{"norm_eps": 1e-05, "positions": "learned", "qk_norm": false, "attn_scale": 0.177, "optimizer": "soap_variant", "beta1": 0.95, "lr_head": 0.0175, "warmup_steps": 200, "decay_shape": "linear"}
Each number is 128 + 32 x the weight over the matrix's rms, rounded and kept within 0 to 255. Layers, rows and columns count from 0. Numbers have three digits each.

# layer 14 attention output, 96x96, rms 0.264, rows 64-95, columns 0-47
153090157128091098173116101156125168163155096142093108058138210157134132125131121105125114197138150170144149124103162139112100083132117193153117
186079164146138153156145097124160191113087120114140134212115075131146104107161085159152078117173051047140098113130181124118136117097125171117138
132174121085137162127095138178169124142139096099153097096136115149098148138073139159173084123135153135180153103144159155111070105095137206138133
148127072124168150054151087098085152114110128088175104118102123139119148143140121195163129072148184049154110127154086100143112136095112136088103
182127075136118091096120133130196165068129108134143088099099160091052106151154111091151147117093159133095099162131096127143099155135138168103151
125130112164108103178148164190149154120190097161158090087157088137085129130109138128102148130112128142169117144108176201111154079146145088131155
129165084059100078129145090141115140135139146105099197117124108100114111138140196136090141142164100213128151153188171176120132148126114141198111
195082166090161125132131134117140144106096148172122113155117122152123117105112158164147095100031120153142148137127063130109080075114111183138141
098196109171167114144093107105145120158211107136085095105181096118151111168139101103098175171099153145079123104151128149133151113098072104116109
092117095131110117145087164166115119120120152133109185120139151118119139086126110128150180207150164095108114115094161109150121135153085183169163
097148131142184171068147171183096071157077164153143201141159114122126082132081074189189114107121105091086153166106087151185098111099065189085128
185129133140143051172136074105144153178104062163187160108151130089126116159116128126052137098163082124145171134148139163084118117185069137170120
080142148115135154138153134130127136175098131071131134119140115084136077141138163135159126117150123162140136086128077177152146166150163188109141
204143073103165191121173131143136072137150103130087173139153135128112114099107134067097124129109151178107158067142177117098127115114109082158107
130145132171110150119116099128098094125160162158108121121136157113139121121132174148127109070088127099149128131137106122173135091157158165144107
077128107170109097138108119115131130133137133156128096139149114132120092137084118131131070071097097165130161128113164158157130102122141143093137
123136075129160108185122138107130119149158144146112180082113102111104121134128131178105169145140161135144173158156168176166118068143110129180164
100140102161093167120077096139140041161164111176135113126110157122135192152100146128132081060087141142114104163186116145134108120155170151124158
077101129102088147130158147127115145185123102167098112133126141093103121149130162170078169150093091104157138184149144163134176117119107114105150
136130104173087098106081115144181158187128118128124091159178166167081176047113142118120135172149145134211136131149146176186108080172114130175126
162160137117125077123167140094124112166168110096134149080146138144134108126122077100109116146133135143155137150125192121116152105141134140129107
145159149087123092130146114107126139134140080163099101119117137118088148148098109179109114110157146168158106161130155149120108112106121127181117
108141144166140169154114119147145135144132186137141151140130141142081107112087070154150112130091095126141123141149126128110124198096171151129145
161120102097116135108176159116108153128059129182123112133147158072177161090081121127159162126111096113149119129142153136117167082181149096081188
115126135129095162142139113147109160162074105160171127140105108146140069140105136114133153108143142144125152107085082087133110100182099150106147
079097109089146088160087139100098121118140139171125117127086120103166157143179100121147095063161079140173162197141148094111088141098179108146120
153151111146088139111132099134112087102104133123147107143121158130075131196108109120115116186166134131166093146137130110153155123186131148145106
110084128153146151127161123145125129144138121116119153073055127124117130117197149088171105085146116127182133101137191107105138139090073172133088
154123133106172124153121105108167082183119109141134153154109112137116121171126104127157157136156089124131164131131126119133103142170125156106089
089141073095168159181080118135188137088097131137143148132130150186128131165133114138040093109118125142137160084157104129103133109099173158144139
141127098148164118073102119133111136107103118136140082111149108074096165078185177116150125139105169143141156160157098094093166156181146103103201
093132137104152088096132147120170107128170152150090132130119122104149123130158161142095103144169107138099105216160182101123145077193082121092093